Each number is 128 + 32 x the weight over its row's rms, rounded and kept within 0 to 255. Layers, rows and columns count from 0. The size above them is the row's rms in percent of the matrix's.

# layer 5 attention query, 384x384, rms 0.0951, rows 0-63, columns 256-287
size [ 62  74  68  72  86  76  84  74 110  88  94 100 109  92  93  92  93  81  86  88  85  95  98  95  91  96  90  94  93  98  92  92  93  91  93 105  94  89  93  91  90  95  98  96  94  92  96  98  92  89  97  90  94  91  97  94  91  91  97  94  97  97  94  94]
[[201 155  90 165 141 130 118 178 162 160  99 145 126  91 159 110  92  84 133  97  76 165 115 149  96 141 105 158 107 171  82  70]
 [125 140 171 141  91 166 138 174 121  79  58  99 123 192 146 168 157 158 171 146  84 115 139  91 114 145  96 121 162 108 145 109]
 [109 109 106 126 156 112  69 166 135  57  39  93 121 118 115 140 116 168 138  81 135 111  62 113 133  91  88 147 114  97 148 105]
 [ 94 133 143 120 123 150 130 160 132  59 175 128  91 185 137 120 150 152 134 171  93  82 124 132  79 181  99  90 139 170 142 160]
 [172 102 139 145 131 123 169 110 141 197 152 135  88 140  79 164 135 101 189 118 146 189 173 100 167   0 127 146 116 105 134 119]
 [ 80 117 109  96 159 164  60 123 122  96 106  99 166 161 151 194 148 143 136  87 139 113 128 101 152 131  98  82 119  82 176 110]
 [138 128 123 158 125 178  97 141 161  62  64  90 152 140 147 142  99 137 137  68 140 115 115 156 159 150 174 142 132 124 154 102]
 [115  61 154 202  97 120 128 147 137  87 148 128 138 200 118  66 103 141 170 167 115 103 118 134 126  95 125  52 140 185  95 128]
 [106 153 133 138  88 144 122 125 133 152 148 172  87  62  88 163 179 108 123 163 100 137 132 114 126 111 168 101 126 199  71 147]
 [162 134 142 152 120 125 111  98 167 171 124 137 110  98 153 190 105 135  84 104 194 157 135 191 132 122  44 117 179 108 105 121]
 [ 74 112 184 186 123 131  86 125 103 183 132 109 142 109 125 114 155  63 140 108 108 175 116 120 151  93 150 111 105 136 105 114]
 [187 148  95 140  93 145 148  95 146 129 147  73  69 135 111 152 120 141 153  92 127 132 182 148 122 112 164 136 152 116 140 141]
 [142 129 127 115  86 125 128 150 137 124  94  90 146 180 122 100  76 155  86 143 136 123 127 177 160 162  80 196 126 108 150 101]
 [111 112 190 114 171 143  93 167 138 138 143 144 119 138 153 139 148 105 145 153 139 194 116 119  92 114  90 108  85 163  44  52]
 [ 80 116 166 173 119 166 132 125 179 127 146 150  86  97 118 129 111  93 134  66  75 159 100 201 125 118 142 159 113  95 164 101]
 [149  73 171 135 191 195 105 133 173  73 151 170 105 148 210 197 122 136 112 153 144 148 124 177 136  58  77  94 108 127 150 131]
 [255  68 128  71 186 139 147  85 133 146 112 154 138 138 129  98 101 170 117 162 167  73 144 155  63 172 121 139 123 102 141 150]
 [143 130 163  92 107 148  64 130 152 146 189 104 161 146 150  79 142 156 119 140 172  98 152  53 127 149 141 121  91 106 120 144]
 [188 103 119  66 152  94  78 122 158 126 155 113 120 114 119 118  86 129 137 146 152 145 122 108 156 121 109  99 156 127 173 138]
 [104 135 128 154 179  95 118 141 127 166 113 143 165 128 125 107 135 121 156 108 167 164 106  88 112 167  89  89 129 135 107 134]
 [147 133 110 137 180 162  44 175 175  49 154 132 101 120 125 134 111  84 111 149 102  79 139 195 108 153 108 129 140  51 167  95]
 [118 151 109 168 135  59 114 127 117 132 125  55  90  73 114 122  92 149 133 108 135 104 114 153  93  59  85 179 153 154 181 165]
 [114 170 115 151 118  74 103 149 126 110 161 132 117 176  69 132 169 126 124 157 138 130 157 139  26 110 101 159  91 127 106 106]
 [ 62 157 124 177 142 114 120 164  96 150 173 139 114 125 101 112 205 104 125  82  83  71  69 178 175 163 166  91 126 211  98  94]
 [110 185 147 121  95 126 159  72 166 148 159 156  99 140 165 123 109  82  82 212 112  90 113 137 108 106 106 116  82  53  87 221]
 [141 163 118 141 169 122 123 130 125 139  89  89 125  66 124 124 140 117  96 130 112 148 135 156 185 185 181 133 135 146  69 180]
 [ 96 144 124  86 131 173 137 120 161 101 119 208 160 144 132 122 112 137 106 137 140 149 147 135 156 142  75 127 151 122 119  75]
 [ 58 122 117 136 136 203 139  82 138 138  99 188 157 132 116 121 161 122 115 109 121  14 109  87 164 158 154 155 149 134 139 133]
 [ 87 117 163  66 155 118 186 106 141 157 168 132  93 136  72 177  41 138 126 131 152 136  87  80 119  83 139 183 151  78  40 187]
 [135 165  97  89 164 122 129 140  99 102 148 140 161 100  96  26  77 135 100 117 100 179 167 139 136 114 140 134  92 152 163 144]
 [116 168 131  97 122 198 107 130  93 181 121  65  85  70 198 131 191 104 153  99 117 145 170  84 158 157 147 176 152 144 137 140]
 [175 144 146  94 124 114 114 149 154 134 175 119 192 135 123  59 103  90 172 103 135 100  89 183 141 115 118 153 184 120 132  91]
 [174 166 176 110  73 148  84  79 164 101 118 108 152 127 167 155  73 127  51 168 133 135 159 121  93  96 137 165 135 164 108 145]
 [102  81 153 112 149 137 118 123  81 125 117 135 108 117 175  81  96 129 138 121 171 155  87 161  94 106  82  58 126 165  70  96]
 [147  91 164  69  94  96 173 114  93  97 149 122 171 142 118 126 121 149 124 134 169 104 150  98 124 123 141 111  93  92 125 163]
 [106 176 128 166 111 113 100 179 116 181 139 103 148 183  72 158 115  63 138 126  77 125 134 123  83 163 179 125 124 177  81 105]
 [113 152 145 125 100 109  87 149 167 121 134 119 117  98 106 111 184 124  72 110 163 216 110  87  89 164 138 117 172 149 117 151]
 [ 92  86 135 144  98  44 108 155 112 116 131  59 119 167 121  43 163 123  71  83 138 137  65 137 132 177 102 190 160 110 140 151]
 [123 137 106  85 176 184 169  93 136 107  99 151 134 147 145 151 163 116  95 132 131 102 124 122 141 130 167  90 126 147 127 105]
 [ 98 181  96 144 105 106 119 137 115 156  95  94 128 200 114 125 133 111 112 111 100 137 171 165 111 118 115 149 170 154 125 152]
 [141 114 173 121 129 109 111 112  78 162 148 151 179 111 157 147 185 120  72 124 149 208 141 105  84 153 187 127  73 114  80 130]
 [132 205  70 109 143 123 166 192 137  82 140 134 148 100 149 133  80 125 153 124 110 130 136 157 189 145 122 123 137 132 133 128]
 [142  97 111  75  75 153  80 100 166 179 144 139 161 111 170 142 141 108 113 122 105 130 126 165 138 157 134 135 109 123 166 135]
 [147 114 182 145 101 110 136 170 131 129 164 122 168 107 136 120 121 166 166 135 127 210 139 131 123 146 153  98 123 151 118 187]
 [116 126  97  84 150 121  60 129  94 117 119 150 136 157 110 152 154 111 141 170  79 154 120  94  88  85 111 118  94 130 135  52]
 [ 92 183 170 118 144 156 147 149  70 143 140  99 167  48 116  96 152 223  84 150  70  91  70 144 202  92 118  96 133  77  93  84]
 [178 134 117 135 109 117 167  89  87 124  96 111 163 179 111 124 171 157  95  85 135  91 107 122 143 104  86 148 147 126 183 144]
 [122 122 107 148 136 137 146 116 112  93  84 114  93 160 109 154 114 137 150 147 157  84 113 128 119 154 182 121  91 133 137 125]
 [164 105 119 192 157 104 122 117  97 164 196 123 127 158 104 185 102 106 116 159 138  93 122 130 158 142  74 123  99  99 154 143]
 [149 130 103 121 178 112 148 111 151 118 143 151 147 167 145 133 132  85 134 122 166 151 167 141  81 110 123 190 124  84 152 103]
 [172 142 117  94 142 131  69 141 167 222 135 126 173 157 110 122  90 106 113 145  99 157 115 160 169  97 126 141 161 130  62  97]
 [ 90 102  82 179 156  96 110 149 154  90 141 137 140 155  81 161 147 107  93 182 122 161 122 129  90 141 169 130 154 136 141 148]
 [137 173 164 155 149 119 172 151 100 118 132 119 139 196 126 140 194 114 105 116 107 130  88  74 100 179 198 100  96 141  89 134]
 [137  86 125 132 196 137 163 124  91 171 139 174 170 125 131 171 105 118 163 164 135 110 155 161 109  86  94 100  95 105  64  79]
 [ 73 170 121 140 160  87 126 138 108 140 130 161 122  88  59 144 157 143 114  51 146 137 135 168 186 123 127 123 119 127  84 103]
 [178  97 108  91 193 162 152 167 154 135  96  72 148 175 165 124 114  86  99 145 116 116 157 163 116 136 103 120 154 156  72 105]
 [ 96 139 172 129 178 174  83 110  46 149 193 109  90 176 107  94 126 131  98 216 143 120 138 162 164 144 106 128 150 119 106 154]
 [ 92 161  72 170  95 173 178 146 172 147  88  68 120 107 105 114  56  72 160 152 103 177 111  96 107 120 107  78 150 126  93 118]
 [100 120 126 142 162 116 180  80 134 127 147 193 109 132 102  73 154 152 131 130 126 163 102 121 139  72  97 128 113 140 114 135]
 [ 90 111 153 157 111 155 121 112 112 152 159  82 102 119 135 131 131 137  68 128 142 154  84 145 131  98 135 122 148 105 143 148]
 [144  95 175 110 151 154 139 125 151 165 143 163 155  88 122 179 137  92 169 129 158 128 102 140 128 101 131 103  71 106  45 107]
 [106 101 107 144 158 109 141 164 130  95  60 118 131 132 117 125 158 143 153 117  93  71 122  95 129 149 121 146 143 105 154  77]
 [142 113 118  52 150 132  62  64 123 105 107 105  94 154 128 133 151 145 140 151 102 150 127 158 115 107  94  89 134 112 123 129]
 [160 111 159 151 137 194 167 122 136 113 168 150 141 134 121 149 113 138 144 127  95 138 120 147  22 164 137  97 115 139 128 137]]
# layer 5 attention key, 384x384, rms 0.0951, rows 0-63, columns 256-287
size [ 64  63  62  68  80  73  84  81  94 108  90 108  92 117  92 100  96 100  97  94  90  99  88  99  86  88  86  81  87  88  89  95  83  91  87 101  90  90  87  88  88  89  90  92  94  89  97  90  89  86  89  93  94  95  94  87  89  86  92  87  88  92  92  91]
[[111 112 142 106 132 142 173  80  71 133 159 172 155 136 120 130 165 149 118 147 163  84 160  98 106 124 102 163  89 101 109 179]
 [144 106 158  93 127 144 150 126 128  62 102 160 165 123 161 137  97  92 152 184  87 149 119 105 146 138 139 140 156  86 173 174]
 [137  65  92 115 129 119 176 154 119  95  86 114 131 108 173 114  73  57 164 188  89  58 139 141 153 125  94  89 170  87 146 114]
 [147 114 142 144 105 133 220 162 197 106 104 134 135 131  91 155  99 127 111 111 105 164 128 111 140 183 111 121 132  85 126 120]
 [130 104 143  96 132 145 103  26 108 131  59 158 135 114 120 116 162 131 128 109 157 116 123 122 139 111 177  90 103 202 125 189]
 [140  82 140 190 122 112  75 143 111 120 127  77 137 184 143  99 122 109  74 144 108 111 100 133 166 104 120 108 150  87 150  80]
 [126 138 126 139 129 135 159 166 155  73 117 125 125 145 140 121  85 137 109 140 101 133  94 130 188 198  71 101 153  62 112 166]
 [108  84 130 208 131 145 158 167  92 149 158 161 144 121 145 143 125 109 168 122 146 186 171 183 112 151 154 136 152 164  94  86]
 [ 77 110 163 142  93 144 102 105  99 121 105 120 138 161 107 123 197 102 150 163  98 170 157 113 138 125 163 102 111 123 159 152]
 [ 43 142 126 137 190 117 122 155  74 124 149 124 148 187  91  99  82 144  81  83  80 116 102 133  71 124  91 127 129 124 168 118]
 [124 168 146  63  99  76 179  68 122 158 128 159  92 105 172 115 142 152 105 137 160 101  82 144 155 116 111  90 141 178  87 147]
 [185  91 122  87 155 139 127 155 122 156 111  89 180 199 125 137  84 139 124 140 127  68  94 169 120 149  47 184 104 110 169 132]
 [158 104 170 116 187 120 139  85  84 146 163 143 154 137 124 126 144 173 100  98 181 154 116 106 117  81 149 161 113 116  75 165]
 [114 108 147 177  77 146 140 120 121 141 166 121 119  89 116  93 132 118 152 175 147 134 147 113 148 100 180 118 106 155 138 131]
 [117  92  38 143 156 140 147 114  79 207 119  96 166 178 157 157 144 130 140  98 108 108 105 137  93 106  93 151 127  95 235  99]
 [114 138 135 159 122 164 115 121 172  71 106 152  77 168  89 128 147 129 134 106 143 146 156  92  78  95 172 114 129 150  78 166]
 [112 118 124 203  91  96 112 124 160  53 105 174 120 110 139 193  85 132 139 171 148 147 177 138 110  74 142  92 162 164 124 110]
 [153 106 146 145 135 208 126 102 102 153 115 175 129 147 123 135 135 117 158 110 105 113 121  29 137 154 155 131 134 157 131 162]
 [147 164  77 125 112 131 162 137 107 128 132 166  53 125  88 132 119 159 121  63  94 163 162 127 125 145 163  69 137  78 123 143]
 [111 120 112 114 140 116  85 132 117 165 134  81 175 134 114 135 111 118 141 124 138 103 124 121 100 113  92 134 172 130 140 134]
 [128  74 170 135 141 156 139  73 157  70 142  38 164  83 156 119 110  66 103 174 102 133  48 144 139 136 107 114 133 126 103 126]
 [ 85 114 164 130 131 128 131  59 154 151 126 103  90 119  70 175 143 136  81 164 148 105 134 141 143 147 127 126 153  95 107  87]
 [131 155 147 168 113 125 125 136  92 167  83 133 112 129 105 128 195 109 154 108 113 216 105 105 165 100 164 161 174 135  83 205]
 [148 116  94 172 136  75 138 175 170 114 119 122 127 137 150 138  26 156  91 117  86 127  66 146 135 107 124 128 133 122 127 127]
 [ 97 163 165 151 157 133 151 121  74  86 102 150 149 187 151  60 200 124 168  83 130 155 148 144 106 104 109 139 156 121 122  99]
 [142 158 142 110 179 139  62 102  96  74 136 136 101  74 170 139 134 138 189 133 122 129 113 154 111  99 129 143 130  34 124 108]
 [ 92  96 119 156 111 126 125 141 119 116  80 180 137  92 142 142 116 108 140 106 120  90  96 122 107 113  92 112 104 107 166 167]
 [110 135 129 127 127  53  70 155 134  72 121 112 122 120  88 113  58 147 126 156 141 141 129  95 140  90 115 114 134 142 125 119]
 [ 43 144 171 132 171 111 122  84 107 112  86  85 133 152 120 162 187 121 178  98  82 102 174 118 129 151 142  97 106 189 126  53]
 [159 139 111  73 157 122 113 103 124  75 107 158 146 114 147 151 145 111 117 105 126  69  67 111 134 103 141 131 146 106 132 168]
 [102  97 100 154  58 158 109 171 172 137 192 130 105 198  95 163 160 145  97 138 149 117  87 106 121  87  89 137 146 112 132 131]
 [155 159  94 127 126 159 115 182 159 145 152 134  93  83 131 140  98 206 121 133  84 105 125 119 104  85 130 113 136 148  96 144]
 [141  70 147 154 147 109 130 152 110 188 160 138 141 139 118 138  94 130 140 119 156 145 148 151 113 187 165 140 144  89  94 209]
 [ 89 127  97 171 104 159 148 167  72 145 202 110 118 141 130  84 133 136 160 116 146 172 121 191 162 109 144  98  92 134 144 104]
 [125 136 159 131 106 147 120 125 128 172  97 187 179 132 140 171 157 119 124 187 102  72 145 129 126 139 150 105 130 106 191 137]
 [197 126 100 103 142 113 110  88 142 140 164 156 100 102 136 121 166 116  99 109 160  94 114  69 111 103 124 109 129 204  71 145]
 [163 162 127 144 149 115 138 126  83  96 133 123 121 184 178 148  99 106 123 179 150 170 155  86 159 118 143 109 153 151 167 218]
 [196 148  57 166 215 125 137 143  67 156 126 128 153 154 130 152 110 163 174 147 154  64  97 123  71 121 105 137 136 139 146 117]
 [144 132  71 192 116 156 163  99 132 141 115  71  92 127 124 155 166 102 115 121  87 171 103  96 129  59 134  77 110 146 126 134]
 [171  95 135  76 120 141 195 162 144 186 138 112 109 107 145 146 124 163  91 163 102 132 161 103 147 105  66 168 129  87 125  72]
 [181 116 192  94 165  89 125 116 162 133  93 106  73 140 144 177 113 145  91 102 136  93 142 147 105  75 114 127 142 146 201 116]
 [176 162  96 124 159 107  88 167 148 142 175 106 146 125 101 100 102 118 121 136 121 122 170  87  99 110  89 144 144  89 120 159]
 [220 163 178 110 131 117 102  91 149 186 102 110 113 130 154 115 138  87 135  80 124 181 155 155 122 120 125 176 131 110  90 118]
 [216 104 161 131 154  93  78  81 116 185 139 200 214 121 115 107 124 128 113 145 133 149 194 144 105 143 177 138 125 151 140 143]
 [107 148 150 175 110 158  97 118 164 116 134 152 122 113  92  84 147  89 164 186 178 135 134 128 182 140 156 123  76 124 138 140]
 [125 169  95 165  82 130 148 132  91 123 127 198 175 114 101  55 172 139 124 146 103  88 154 140 177 109 137 145 141 133 122 165]
 [188 120 145 118  94 129 196  84 203 109 121  98  96 140 103 126 113 139 155 133 114 187 122 134  87  48  97 147 111 177 134 107]
 [120 129 145 121 148  99 148 118 170  67 130  52 114 140 169 135 109 194 112 146 148  80 107 125 130 138 144  96 175  81 149 117]
 [ 93 111  84 103 132  82 138 188 115 119 151 113 159 115 157 138 158 114 104  99  92 178 183 111  50 149 148 166  65 156 136 110]
 [131 125  71 154 171 180 137 167  56 139 101 155  90  94 151 120 106 123 131  69 127 144 156 194 138 157  72 100 130 161 117 137]
 [143 125 107 108 166 152  61 201 103 181  96 113  83  82 127 152 130 114 105 136 140 126  79 213 125 159  66 122 158 155  97 172]
 [109 150 114 204 196  66 119 148 150  89 171  81 158 163 126  94 104 128 117 147 133 133 160 113 136 107 123 177 106 169  69 111]
 [152  95 139 148 139 136 105  88 103 166 134 126 141 110 109 171 133 174 153 101 117 212 130 168 111  93 155 132 100 198 137 123]
 [ 49 168 174  80  99 120  86 138 176 179 189 130 116 156  78  79 142 121 104 124 111 106 153 107 131 196 138 114 135 153 152 160]
 [111 139 110 112 145 155 146 142 167  95 172 119 110 119 175  88 149 110 153 115 107 148 149 109 118  62 116  99  92  92 190 106]
 [145 105 148 108 137  71  82 120 128 143 159 138 113 127 158 178 184 141 135 159 125 119 127  93 135 147 132  92 130 179 129 132]
 [134 139 156 127 150 123 198 103 103 140 107 153  58  88 146 160 139 158  99 114 141  93  88  72 119 127 155 140 180 108  94 159]
 [154 161 107 135 127 103 165 144 145 128 158 147 107 105 185 143 156 136 153 157  89 135 139  73 105 128 133 137 114 140  57 145]
 [ 88 105 111 122 109 122 114  83  91 109 142 111 137 148 140 135 111 114 126 148 121 116 116 158 105 126 181 122 147 120 128 130]
 [ 87 171 193 117 119 135 116 106 125 131 110  56  80 144 138 166 172 165  91 104 103 136 134 127 157 126 114  93 175 126 166 147]
 [144 121 157 136 140 108 118 111  84 119 155 105 134  75 178 131 102 117  73 108 116 109 134 159 121 126 148 103 168 146 107 165]
 [169 146 147 123 125 110 176 150 109 193 145 132  80 155 108 137 157 101 129 136 157  98 122 165 175 204 148 101 113 113 117 182]
 [151 132 147  98 172 141 108  86  68 130 149 191 104 123  48 170 138 124 124 108 139  99 111 111 117  55 143 144 134 155 103 138]
 [ 87  99 175 131 175 191 142 141 160  29 141 136 121 141  77 164 147 157 125  72  84 107 107 174  59 183 175 165 117 101 127 117]]
# layer 5 attention value, 384x384, rms 0.122, rows 0-35, columns 256-287
size [106 102 107 100  96 107 102 108 112 117  99 107 103  95  94  93 103  99 106 100  95 100  99 111  94 101 103  89 101 102 102 104 103 100 112  97]
[[189 147 129 154 122  86 117 155  86 177 123 133  84 156 140 124  91 170 114 131 138 131 125 147 115 107 109 105 182 156 127 162]
 [109 131 155 144  85 146  81 124 157 109 178 152 106 119 141 119  96 153 140 108 145 121 104 111 127 200 133 134 107  97 124 114]
 [127 123 151 116 108 135  97 158 139 136 126 146 115 123  99 121 101 127 152 108 131 126  86 110 117 104 137 111  92  36 171  85]
 [ 97  83 158  99 117 112 156 137 167  75 112 147  89 119 128 132  85 102 116 202 115 146 111 119 114 107 168 113 122 102 127 103]
 [ 51 134 174 185 101 119 138 128  67 147 101  81 146 119 114 132 135 105 156 143 138 104 110  99 142 102  80  96 133 117 117 139]
 [108  91 128 121 131 153 151 125  96 146 105 180 176 105 149 131 108 151  68 134 130 113 122 137 170 154 111 117 121 146 227 142]
 [ 94 126 148  99 166 112 139  81 100 114 145 107 104 108 141 117 118 124  67 151 108 220  61 158 131 141 147 144 154 100 123  64]
 [ 68 161 153 120 137 117  77 117 109 138 151 157 135 132 119  95 119 211  98 123 123 135 155 131  91 142  79 158 112 127  94 117]
 [ 60 107 159 151 169 111 148 144 136  86 152  71 211 158 132  95 148 170  48 148 119 108  82 112 166 181  98 126 130 161 154 107]
 [100 112  69  60 137  89 247 104  99  79 182 160 145 142  77 163 150 119 148 126 168  88 109 159 144 138 124 103 145 139  98 159]
 [136 186 123 167 132 104 137  94 120  51  81 127 123  63  25  93  79 107  70 129  78  69 121  99 144  93 151 123 125 154 137 115]
 [ 35 139 152 115 161  80  83 102 101 128 116 107  93 177  99 136 184  98 140 116  79 148 151 153 148 117 134 120 114 154  75  95]
 [218 141 189 178  79 110 113  83 131 147 116 131 158  65 145  63 117 131 116 126 114 122 182 154 202 107  92 165 117 138 149 193]
 [148 162 122 147 119 135 184 142 111  82  81 146 139 108  50 155  59  95 127 145 143 114 118  65 144 135  90  91  94 178 128 167]
 [101 112 175  80 128  99 130 121 161 151  99  38 106 144 111 103 131 103 107 111 141 125 159  79 101 168 115  68 138 111 159 128]
 [132 114  82 183 101 135  76  99 163 146 146 165 107 179 127  29  93 133 103 157 156 160 120  87 119 108 103 176  72 121  82 136]
 [149 125 146 142 108 145 107  80 145 135 150 121 125 160 125 119 136  68  79 140 118 183 150 198 102 108 133  78 174  81 196 145]
 [133 114 149 159  96 145 106 158 125  97 168 154 150 195 131 169  83 163 164 132 117 115 168  72 210 148 141  70 148  90 138 116]
 [101 128  91 134 123 140 211 166 112  93 125 122 151 105 193  99 165 107  91 121 121 115 162  58 113  93 102 159 132 176 116 105]
 [183 213  85 139 106 126  74 167  41  90 103 192 103 117 108 113 109 153 153  93 130 147  69 180 153 144  90 152 165  44 116 120]
 [ 77 170 146 142 148 112 158 147 132 129 114 158  62  73 143 147 151 143 133 153  79 139 170 113 124 129 129 106 147 146 132 163]
 [127 107 156 111 131 158  98 151 163 124 113 140 120 174 132 152 120 112 181 100 151 123 124  92  60  90 116 141  69  87 109 146]
 [117  77 124 120 161  84 149 153 107 104 169  89 138 163 116 143 120 176  61  83 143 122  79 157  81 143 135  83 139  87 193 121]
 [154 128 169 167 116 123 113 139  87 172 114 144 167 122 137 212 192 157  79 112 107 146  67 169 151  86 118 107 131 115  83 132]
 [ 68 164 206 149 111  89 159 117 119 141 147  80 101 124  54 126 146 196 103 165  85 108  74 124 105 137 160  64 127 113  87  62]
 [132  87 114 127 116 199 201 117  66  86 184 174 143 113 111 145 151 136 163 182 119  84 134 114 199 118  89 109 147 101 120  81]
 [127 129 129 118 144 146 140 125 107 111 159  80  95 151 146 117  76  85 143 145 190 117  99 147 193  70 140 193 198 145  78 121]
 [161 136 126 156 125 144  89 145 121 189 143 181 108 115 113 169 149 110 158 142  65 116 150 120 178 136 142 141 110 144 109 161]
 [169 166 121 145 110 137 157 126 130 186 134 147  75 119 143 134 138  39 168  95 109  94 129 202  69 129 137 160 114 110 105  87]
 [ 99  81  95  99 165  97 125  99 115 115 104 123 196 123 142 123  60 152 122 159 167 142 152 108 177 170 139 105 183 157 157  86]
 [ 94 101 166  88 106 130  77 161 130  87 177 129 110 144  89 105 184 111  70 146 119 112 138 152 154 124 131 104 153  62 195 109]
 [109 110  97 142 151  40  87 112 165 153 124 150 143 157 116 155 147 179 159  85  97 141 124 108  43 152 120 114 152  79 187 104]
 [ 74 121 119  53 182 125 160 157 170 156 147  60 165 131 183  73  79 166 150  76 191 140 198 131 148 170 165 146 121 115 112 100]
 [ 99  97 187 201  91 165 122  79  95 129 104 176 139 126 149 142 145 128 111 152 133 108 135 149 118 119 150 164 108  96 199 147]
 [138  95  88 161 119 147 143  77 182 119 148 156 126 116 129 119 125 150 158 115 188 120  91 110 156 132 108 139 106 118 138 132]
 [106 179 151 148 148 216  63 146 135 137 145  31 175 179 127 164 103 133  96 117 174 121 113 143 118 166 101 192  92 149 186 130]]
# layer 5 attention output (transposed), 384x384, rms 0.117, rows 0-35, columns 256-287
size [105 102 107 100  98 104 103 105 110 110 103 105  98  96  93  94 104  98 103 100  94 102  98 113 100 101  99  92 103  99 101  99 102  95 105 100]
[[ 35 183 140  62 161 155 108 142 134 121 187  78 106 109  76 148 134 172 172 119 139 105 110 159 108 147 104 100 179 179 135 118]
 [165 163 136 130 105 149  73 152 141 116 130 149 110 162 129 124 110 192 116 114 165 148 121 123 124 116 139 146 124 137 175 139]
 [ 88 145 169 144 141 185 137 116 118  38 129  76 140 123 134 168 128 105 113 145 182  97 152 163 164 190 122 118 178 133 158 119]
 [139 163 168 114 167  82 182 121 154 168 120 135 133 143 128 198  46  85 178 157 134  67 146 129  73 109 148 163 133 123 120 116]
 [110 121 147 214 122  97 112 133 127 102 104 115 180 129 127 168 128 127 125 150 147 139 160 132 106  90 120 179 143 103 151 106]
 [114 164 121  84  38 177 123 100 111 202 129 162 111 138 136  93 115 171 157 149 110  85 121  85 125 214 132 155 113 130 129 167]
 [ 81 118 133 122  76 115 149 130 126 120  57 104 134 174 137 104 149 119  93 134  81 158  82 109 134 141 157 103 127 107 166 116]
 [ 93 157 172 139 102 154  75 113 125 104 116 132 126 156 111 161 174 103 173 102 108  78 129  75  98 114 131  93 137  90  98 123]
 [147 106 108 149 134 116  99 127 104  94 103 101 122 126 127 136 168 104  66  96 109 145  78 139 167 159 136 186 136 103  76 119]
 [153 161 102 125  58 186 209 130 138 144 110  62 163 100 118 114 157 149 127 129 125  97 151 114 154 158 124 153 132 134 184 152]
 [167 178 125  41 226 153 115  99 103 155 125 131 172 161 156 164 130 100  67  97  95  90 117 125 169 145 165 147 134  95 128 145]
 [169  84  83  98 150 110  84 147 129 122  68 122 125 120 139 177 112 102 153 134 102 184 154 138 108 144 105  98 122 154 122  94]
 [102  97 106 154 121 107 126 103 130 118 187 156 126 115 120 170 186  92 144 109  90 121 155  93 136 109 141 147 124 145 119 157]
 [148 129 196 103 138  69  64 110 131 138 139 129 145 114 131 126 157 115 138 128 154 168 168 147  96 125 112 141  81 126 168 120]
 [182  96 137 136 167 127  48 157 169  92  78 226 134 160 158 153 121 172 151 122  92 156 133  91 143 133 178 106  91 128 166 133]
 [ 67 133 153 134 102  76 121 138 105 110 121 141 158 135 106  90 156 127 114 159 139 134 135 149 119 138 132 119 153 130  62 132]
 [ 92 134 201 104 120  98 135  89 150  89 125 141 118 115 153 102  92 116  87  78 170 141  89 125 102 127 146  83 132  68 143 188]
 [ 86 133 131 138 117 163 152 163 142 118 118 162 174  69 119 146 139 113 159 119 126 117 159 112 190  84 141 161 178 144 123 134]
 [104  83 128 152 149 203 156 109  80 120 115 148  99 121  49 133 161 132 162 108 120 178  97  45 187 145 121  74  57 173  83 103]
 [ 97 183 158 125 106  89 124 118 155 108  74 128 126 126 110  99 180 105 126 125 157  81 184  88 150 173 119  61 115 125 115 100]
 [189 123 140 132  83 133 109 122 105 152 158 175 148  85 138 158 150 125 110  88 143 100 135 194 128 130 142 135  83  79  73 156]
 [121  72 182 136 168 158 114  91 120 125 157 159  65 119 104 166 129 130 121  93 163  74  85  99 149 154  85 106 116  70 143 173]
 [151 105 178 145 150 140 174 117 121 129 118 151 127 102 178 108  93 166 163 112 117 152 124 122 116 133  99  90  96  90  81  74]
 [149 126 167 137 168 151 135 161  67 126  92  66 112  87 130 131 133 159 100  99 156 173 125 117 160 111 111 122 119 124  83 139]
 [130 137 170  98  71 140 170 139 109 116 111 136 166 144 117 167 120 133  41 169  88 169 117 175 157 141 153 129 100  84  77 154]
 [167 110 106 150 128  97 173 143 109 139 109 113 114 107 196 106 148  84 128 116 100 102 118  98 130  58 165 148 107  71 160 150]
 [166 137 126  72 147  87 174  38 104  93 113 156 141 148 121 185 124 154 160 114 140 130 144 114  94 144 146  96 169 127  97 152]
 [163 192 153 140 143  84  99 140 114 152 141 135 107  97  76 135 143 120 158  64 137 122 128 195  85  96 154 155 188 157  99 169]
 [114 160 146 137 124  48 189  88  97 147 127 144 125  99  89 142  92 100 134 164  55 125  52  98 114 129 172 116 107 114  97 151]
 [166  81 103 144  95  66  66  97 174 179 144  98 169  92 139 163 191  58 126 126  97 117 106  61 148 154 190 122  91 138 169 105]
 [ 90 142 137 136 117 107 108 125 162  71  98  97  98  89 120 151 122 122  67  90 146  89 112  98 169  72 130  88 145 110 166 129]
 [127  81  59  79 173 181  39 169  95 132 103 132 148 137 120 101  88  76  54 132 135 179 103 108  74 138 125 167 104 134 146 126]
 [ 90 134 139 123 140 144  98  85 108 126  95 147 174 109  73  63 196  90 150 144 104 116 138 135 142 203 168 135 113 156 158 141]
 [140  84  74 138 116 125 159 124  82 138 138 161 122 164  80 163 120 173 185  97 173 133 149 102 163  63 140 170  61  92 132 168]
 [133 153 142 100 157 210 109 113 167 113  72 149 117 129  89 101 140  70 142  92 138 136  79 108 150 115 166 149 155 113 176  90]
 [112 104 133 142 154 173  90 147 164 145 157 107 136 148 114 107 117 125 172 181 140  63 109  97 159 113  96 184 102 123  67 162]]